Part of a small language model's weights.
Architecture: LayerNorm before each block, tied embeddings.
Each number is 128 + 24 x the weight over its row's rms, rounded and kept within 0 to 255. Layers, rows and columns count from 0. Numbers have three digits each. The size before them is the row's rms in percent of the matrix's.

# up: layer 7 MLP up, 2304x384, rms 0.0928, rows 296-312, columns 0-191
# down: layer 7 MLP down (transposed), 2304x384, rms 0.0163, rows 296-311, columns 0-191
up296 107:087134162130166124157107096102136137115101090091156149134095130110117144109137120133142151158138139096135141116119115089186091142120149164068109137160147139142087138096112106147105160118135179140149126043117126142169113137143090121162069109145132146133117149140134114159131113170144120116079098191160130120098111133163084168124132107171090126087125102150110131104152149178121139165150133130145133138131101129108145130129123164103106117115154106121095172165141127118150133127123142098120141143111170111105137147139138144116137162145149150120131105123097139136140104116150093113
down296 099:144107127140107139119135160107123114123143132112129125102158116154138058122143148139121155144123127122131158155152069133132120143096131089112103097146110166115122122115118132183153116155098058098096131127098152135105144152082140117141127116151125104099121106146114116125125094117130109113145125147155149122134136192136148103120158125111119137141106120145117144069142074079120099103128122120150121095101130087092076122160060134095159187072093134094133148144133152119125149119129116139145100136110151129144115101136113085127131111132117100125113122085135111125080108142150079133
up297 086:077120168131143132085147163163123118139130127119099112064135100097151108146095129139107097084104082098160127089107138108089147145146096146145098107142124116097116128099161152152151155121136140128097173136181137105090121132127109141123120122141100153105125123150130112142155120128130097120132170149152129120160126122137128117140117127166106117122149137066141145073118113093178116102114133150117177126129144087122127138128106135143114129118119114140081148159108134144136140119128139114141160120169143128132179091144170131113123141089127117133162100141114143109129119143158151137
down297 084:129118115101113131143083104110124173143135151148129128146076134115085114125136147106170118102131126114135167099171119140125153076107169135167125140163136151174175146135140131110089106121139150116107078095085183141168134128101157138121146126130121093124124126091143125089142125150124150108146097124118129113115128153092115109131150149147099162117126156186166124169134161161163175145132112135135104128121131126119128115149136116069166137111120174100118100111137137122115128094135155089109110131112127126113137116107094122123092125139105137116136151129101106156072122106098127109
up298 103:105125133159143123164136099128125106115126161150096147097132120095119166130175139192112157139136165119139135152133137148126134136125152123116131122094083089100138127123140173104162081132149179180121140119142147140105098100175120121153094103098094193125128161155138180160144112074105113120124113140156148101108149119087135163140125131147137142074178122149126121109135134124164135147117146125103128142131095134157141155107110099157144125175136108087164157158099136115152110124097061162132121111117155114144145114116126172104101127177136144109123161124104136146109182143099160112
down298 107:127109133142095158095147132128122134127132147162092128120112120149121089159115143175104143091080120104141151138128134123159108121130125170150143106125143073135139128116145107146131123111162114112154152131181126144077114122137125164143166146121163123138143115147133162089108124115134114111143143094141134135126084137099128139093144117086127154130092106118119158156117091105148106091148097100109150146128091129133161140145141164128116130095144095147154132149122128101134177105140135158094143146118109201142156146124139129163097103180152114103142108107147136117149117136188160122
up299 102:102125098171129133140166137152132164131129113114092185119110135123143155122095099117133128110119121125128116158139107139125127162111109169084106111118118121095132132115101129148054156129147162114103122157096153122106115118156147130102141136103135125122179092110179123082113163127079127148136128123174146173147165102136162131114097129156166127122134137120105133091174097136171123167095094094120112147154088126110122149137163097145138104115135165111130135119138149082147142141135110077093121128112112140115106149084142138191172163130112140139129142107139137111141118142118154128
down299 101:171110166121111109090125135132114137124107147088125136152079150110121104116159140111094160162105152115108139147107119123166112115124132103160132114125139138109076146108157092106121110094129126152114170166084134111122128184144111130142119142156133139137120079151121176153118099119130136127113126155148170110135118153178087120108115117078145126092107126109169114144162164197149157133145145141145132167135102123123116155116116126131088131128137128149121142145093091145110130132138162148146131139132151091123155148140147137103143140152117120148147090081112097125098121102143116092
up300 096:137123160183102119117174098159152103125116132117126149125153098090112136109122138120086094124125178117189137099108135091187080148148128095115169130129158133108141167145147134123139080123130104138140205082123158135174118164141113143078122086128140153119123107152109156131128083149125101101150126123156135106128103139116100120122118094122139162131100120164118147148101136134116088161162138122110133126154128173128130126172121151107139137144119152170122151078111112113116120120158113130115118090162122120143120150119117120116160193184131139144158123134116168178132121102113146135
down300 103:118146174102126128113104130092165139126126144084142107084088154148143109113127097163150138138129095103123093125120089114152173103115119169165143135124129156077114090124190095148156125149130134089111109141132134149094157088150112128111103121117109112104109101145144156119107118134118136134115141153123117121129106163120104136154085121119139112129146129140134137114134153129146155162137092129120139112108141122088124131087111101082155146108098161131120128153096117076201117179077153120115108109121151136128120115187142095087125113134148123105135182081126149163098155153107064119
up301 095:155133113155144107147121096078106131130071102126127113143127145115160105160144103131091101142144152133151110143163108102151112124124124129129146156108126141082091100125166136134116106131144113178094096097158104126121082144154133096129098113133132118118104150131113106107126104155145113136133110106103084145102093138122135138146152088188076155095146123118144122091107164113092160090127146112130143114119114176156102137138125158109131143117110115133109081132127122135086136105133118164171118118180114175121122151143107160101158150174140189107124121065124161119134124116119140107
down301 105:113097143102141127101100112125123123115146189113120149093118145125156140131118157112110162159113122108137121135079135134129150122165113086117108131138117144149131103174098132120131126125126169110175139153119134125098159059113117136109136125132134101135123132132181131127120165067112126107148117093144169147132146100104126119118109134075152083140130114126156094185122128135148138126135107163108111134096102135114133131126147091132113115119131150167091130100087143129159084149154153143119131127098123135144112125117127128131133163151123102103163114136111108098132118130122148131
up302 101:114123145136147117136124186103171158142133117146121168107133126165114111127132131121117137138095101178150139138163139135148151112125135152086117131132139122141161138153104099120064118093107164122115141146084072101173120134109156093150121113151125131085099137110127148109147146159133117111129089106120154107157178140113105105108105095152127149107119161118135103114096117130121112105125120097154120155158137138115132126172120119167149119092136128109107122110153109101140126122123139140131135141117130109123085145161118166143119200122069110134159114100146138123144118132094136136
down302 100:126119171086148123168126128119098143120172142151117127114111164094130113139106161124086100109126131136122087147111067105155140128141057128126126118119151151146115115146118118118142099137115119152119124140133145173124167127084133124160088095120122149090142130133093158129092145162132138110090160115126122197125150112187168162150130136124162116147094107123162113128125091148151114142175103113149109100092120096116143164130149114205123129126131126133108124172119102158108079130093153137136134146136108143121118133120111114128147158088105149106126168128144188162143120056116152108
up303 104:143134122118130107069140157105123156126081118102148137148119123108128118135105118115096126143147143114169115147169126131108102154111138118138107146139108172096092126128116101107126131052152155099166137059117106139143123114132176193120118124112108105133151123145168137131135112138133123110127124125132119164112106116118102099124113153145053124107124146112154171145116109118138106189135116119068101155153156133132121061142144172133132117117164123102170168108135155087081149130136124127153113115072154115100072111116121120156140152147096146130149134148084111116119128158105140123
down303 097:150082139148121127150101118127130145132143124108121134088125107146109143136137157132124156119139071093123154118099090126145115160132164136129146160134120155150145150118140123146133144106181127154138099055129154150128126103106158132138093133100134153151117150160076146173164142139093142179133112121124105167107143151100167171090175119102115120175194117164170139120131118152121114137140107163121148140098135123114118112114170099104136105116131153148068119153135147129119098091137082155156123124139112147151108107114130115150095134142147156160165136127099136130141143143165134132
up304 108:147118130136128092131151105100126109098113125092099140165176132114148110082088133121141086135097179123105085123046147122150121155123143154083161109150166145117120184092110091161131169143155138188119139138167151124135150117120124137127109064106117118122122111116148095098139146114126135140117163110141092121102149146098099128138117136124125151110151106124122087095114148102121170128175137103101169146149121090138086122112143137123110141167119134118130154104120124112152115171181186121125107086141158088111149137115151098096118135142135113085136106184072100140124117158136119182
down304 093:117140126105136137161152142156105106122130127102112137149120107164157150135137154154101103115157113110105127091125166109148140135087085112114136159152120095108168093099143146184076116134103143136135131130122096130120137118111128125144132157104152125140161137073100144147112082160156145073133133142174117105118109110151133125195102125138140117091096123168076126138150117134156092094194127145143124108128154110121112103139155140127159161142135137133116092140119144126150100114166124101159097121113176124122145145094141144080163140130112151110130115138116157107125133149151160135
up305 098:154100152114128082096160124131111161109086123086148126150139078112120136097141131109145174108126151132113150120114114152136145114183137107088132124108156106147102098132133150114146105151123121105128128155146131152163125087148153156130131156102175136164122137103163111130114117135142117143095144133116127161089181088122080156100106152175119183105131131165123126112088112155133158130118134106169119138156142164118112136128137124135145123143137112109128098104091119159137145139159130137100100197125143127126134113113149120118093124128084165174148132147127138119120114108109112127
down305 098:105082122144058182108116127113144155128149135156120102100129143148157119147135143098103120132119139126120118148141137093111144166119110097141147145099118165101121161130106081129145122145111136132143150128155135169082121115150111118146130149137129130132126162128174141122146112133161139110120145128108107142130125102144099096117129146113095157122128176124149142111158135151136111138115139150131129066127113121143121126103118117086128109112119159146149097138139165109134125133133137127133093100133121055135110117088123149104099153132103131112139105102100093135116157094151149151
up306 113:165103136135137121145133116153097174160137110110148119153098134100146129131151133136093097134116106157156108120137149119117146110108096151119152141124125121116101114119153136096148121094152129141093120120087107154152127109093132148105165152131114141142134117107076128153121110154122123152120165111125149137138101143137120155085145178118122146094129123113082121140138096167142191102110123125130148126112129140082040116186090102119136126131131124168104116115137146142150098129127166127127107147116124112108130101121128149105125156145150153154134142122102146126143136132096107145
down306 107:111166088134142159129142144097113123150118101133111108109138080099089122087093124149178109149121152104129141152089125126103159141133160112147123123126163147180118101126095133107082130098143142122174143151119127120137105124139061121096116145102139075116136131109134144133172168145069105107154149141133121128097110107101093146099133116136156128127143107137160143125111126159115133124114134099160136166164120162130096128133106129177135154112148121158133134135115121151113158142093090084136109159095156127094070109121133120101131139119128119119150135130131112105146136094186152161
up307 101:112142174128137151158110135116107114102143146105103087138141134162157118100140107098106122067134130145151106141092118170150135135133099138084096159152161120129094131115116132138127145144159101097121069128131125111080144138173147120120130092116135129120169130134111156107097138094130098127078132140107137125093148154128153104100115131151112150112104139108113151145151126177095141102140117077108119119104164094130109160133149132162147165152110150166138121124080146135114093071163137145137122110123111158110137129113133132120148114065120150117108145163168148137142113122124122131
down307 094:189122139141141165099210121081150126147129114106096116127091134120104095106099130130131141146134167113146157143127119125131145125172184124136164104119155091102142140171128078138128124115130092109142121146176124141165103097102153163088119120110125140134124103184079184126105123175148102128152123123117119141125113114128096106142139147137119111143094150111155102103160131141138155123146134142154154139122091141117135137147121107128159124153131101085124156178164141123095080165166093107151095107134084153147154091125127123120109126151139131133132143100094147162141136141094151129
up308 103:147134078143150129162107164121176137121130109144125121126130112114155143114151138157143121100136095108136063129118156115079120101130159141136148148186156113135171128110129124175144129116140123125145162120104162135176147129113158122109125147161113104119163131104132120129048126098120125183114117138157088079100125166123139171115151127095126101111143142127098114160144149117133117145108122140105152123131100136158104098115122127124147098125152147133115145069142137102057143101098139167126124126113091118073150126176150117129138088126088118111106106139134146108143149163118106117
down308 104:128119116139112147148095127158142144125128097139119140085129121129146092133137110144123141138081126119132145114118117122136084113174102118127097121123131088103140123129136143148145094128128096119142139153110140123153133150115104141100175066115132135108128124177090136077101144110092140116169133116153137125162127153150117056131125128110136085148121126091148140118131148071096132134147123113147099168144123113125123113138124139126105162118148082099135064109127134136143076129136102157134133147140117144134067176153153080126094153103126131168136133137172131142138129115167126193
up309 105:149129116154154140126199106126112111147150105112139110108177137155099072124149133142134094118110143128154107114167140105119134142122083122079083117152113120091181131102107143100116126153113155111141153119107146117109156084103085157144169137106135135122105159071108167109146140111146115113102117103082136131096168123126097105109139123137179136161099125128150134110158142115144116138087124154110131097110164137121138112117123120101155142127137124101143069132178160109119182141112173117142126146131126128095126125121128106147128126132086118111147153179120109154138151123101116159
down309 102:089130140147125191144113126136143108114150115153115089151141167167108158139143092136148118123147116103105153097117108164120082115176145097114133145149119136127084128134130127132165122155123159091172110094140127137151143070166122152115087141122150092096148129160098096139123151120094149128145145148090146105132134139129092141119098160089129098127128108120098168129142120132169148128120096147139166135118121159154125145146169122107141164142144168123134122144097118136123102122130141083161119108091140136123128114178128131145170157146121100140107145103147110139126089176147085121
up310 098:120133148134115126128093153151156137148100102127110142125185122164139182142113126131114144137092138143116150173092133105093127124118160112113163167164098081173121109115141116125094107149088138096133161102103132086122146123115119153154136132135091148159105138156115084141160084096144112113135142098144088099112136121139147142130144109153134074099155108126113142129091124132124117116146127131139136137124139139130124176097157125121136111175178082137065178147121124085150129157150118117134133171108087153109130136105151105116133158109086075143120118163152141105103133164168114094
down310 097:129116158134094137112130146122127110130114166097087124108142063123132154134110133124090149093131146087129147128133147138131133116141113192110115130149112130132122150123157124075127094079104110101135135119159149127137130140114073140076128141127160101115145070089136119142153101121120088094136120152147117147168152113131153156123119123149104123115121135153138118099140112126135147113112179138151133169118169146097128106129124120154139141160130158120109143152130093093158133145114087129154153094144132105095142153144092097119153174144142106090161132108114100108062129136164109106
up311 101:155166156097153124140140148077167146107110157107135149133111114130136111089081156138143147119110134151146134154082119151129107125132131089102132148146140103120142140167111144112158117139117183148171109128128126107163160149085126149094099079141126126115107118145180108128115092101084099061135115145107106119125139122119098132170124105112150145117151099122095114127157137174127116174155128154145131128187105155052116164078140128119102131154113129145159128127136105125156144139143095102102102151137109110145108122113149147143142111121134116102125149142150154126105132159132146139
down311 099:082125117183169121124094104134126105132153108131169134143139112098147142078133097113116098155167165160158095136132124101105156121124121104164147130140117180146178159096146102105109126099155113154115127122132128134149097130153096140128145131133155100165130153148133174132129149122184164161137169130140107144158119124166165136101117107147114163150151129112130126105103127154119167124102090115110112123150177175117123082119108180174115101068087082137097129103158117120133141084117150144119187122070118120140121142145154174105091130153134127144141154130132124124120111115122151124
up312 099:106129116135092124138097106117116152108108112134173120156104183122122109146106126124150155112111167125111115151108115100096132104145112134104130088110126126146143131129145136148115108152136120164128113153153153164127152148147154115176136159107124166120137126126131137117133138138120119133134141124108085114137152094088145167158114183162125104086143105111130124116128165130123144108085164117101141136107095066149133132083145091169129130111105140150152169164150102144137141119118168138099136133104115120124095136110141124170182091108144121116113146129111129112132092144136112118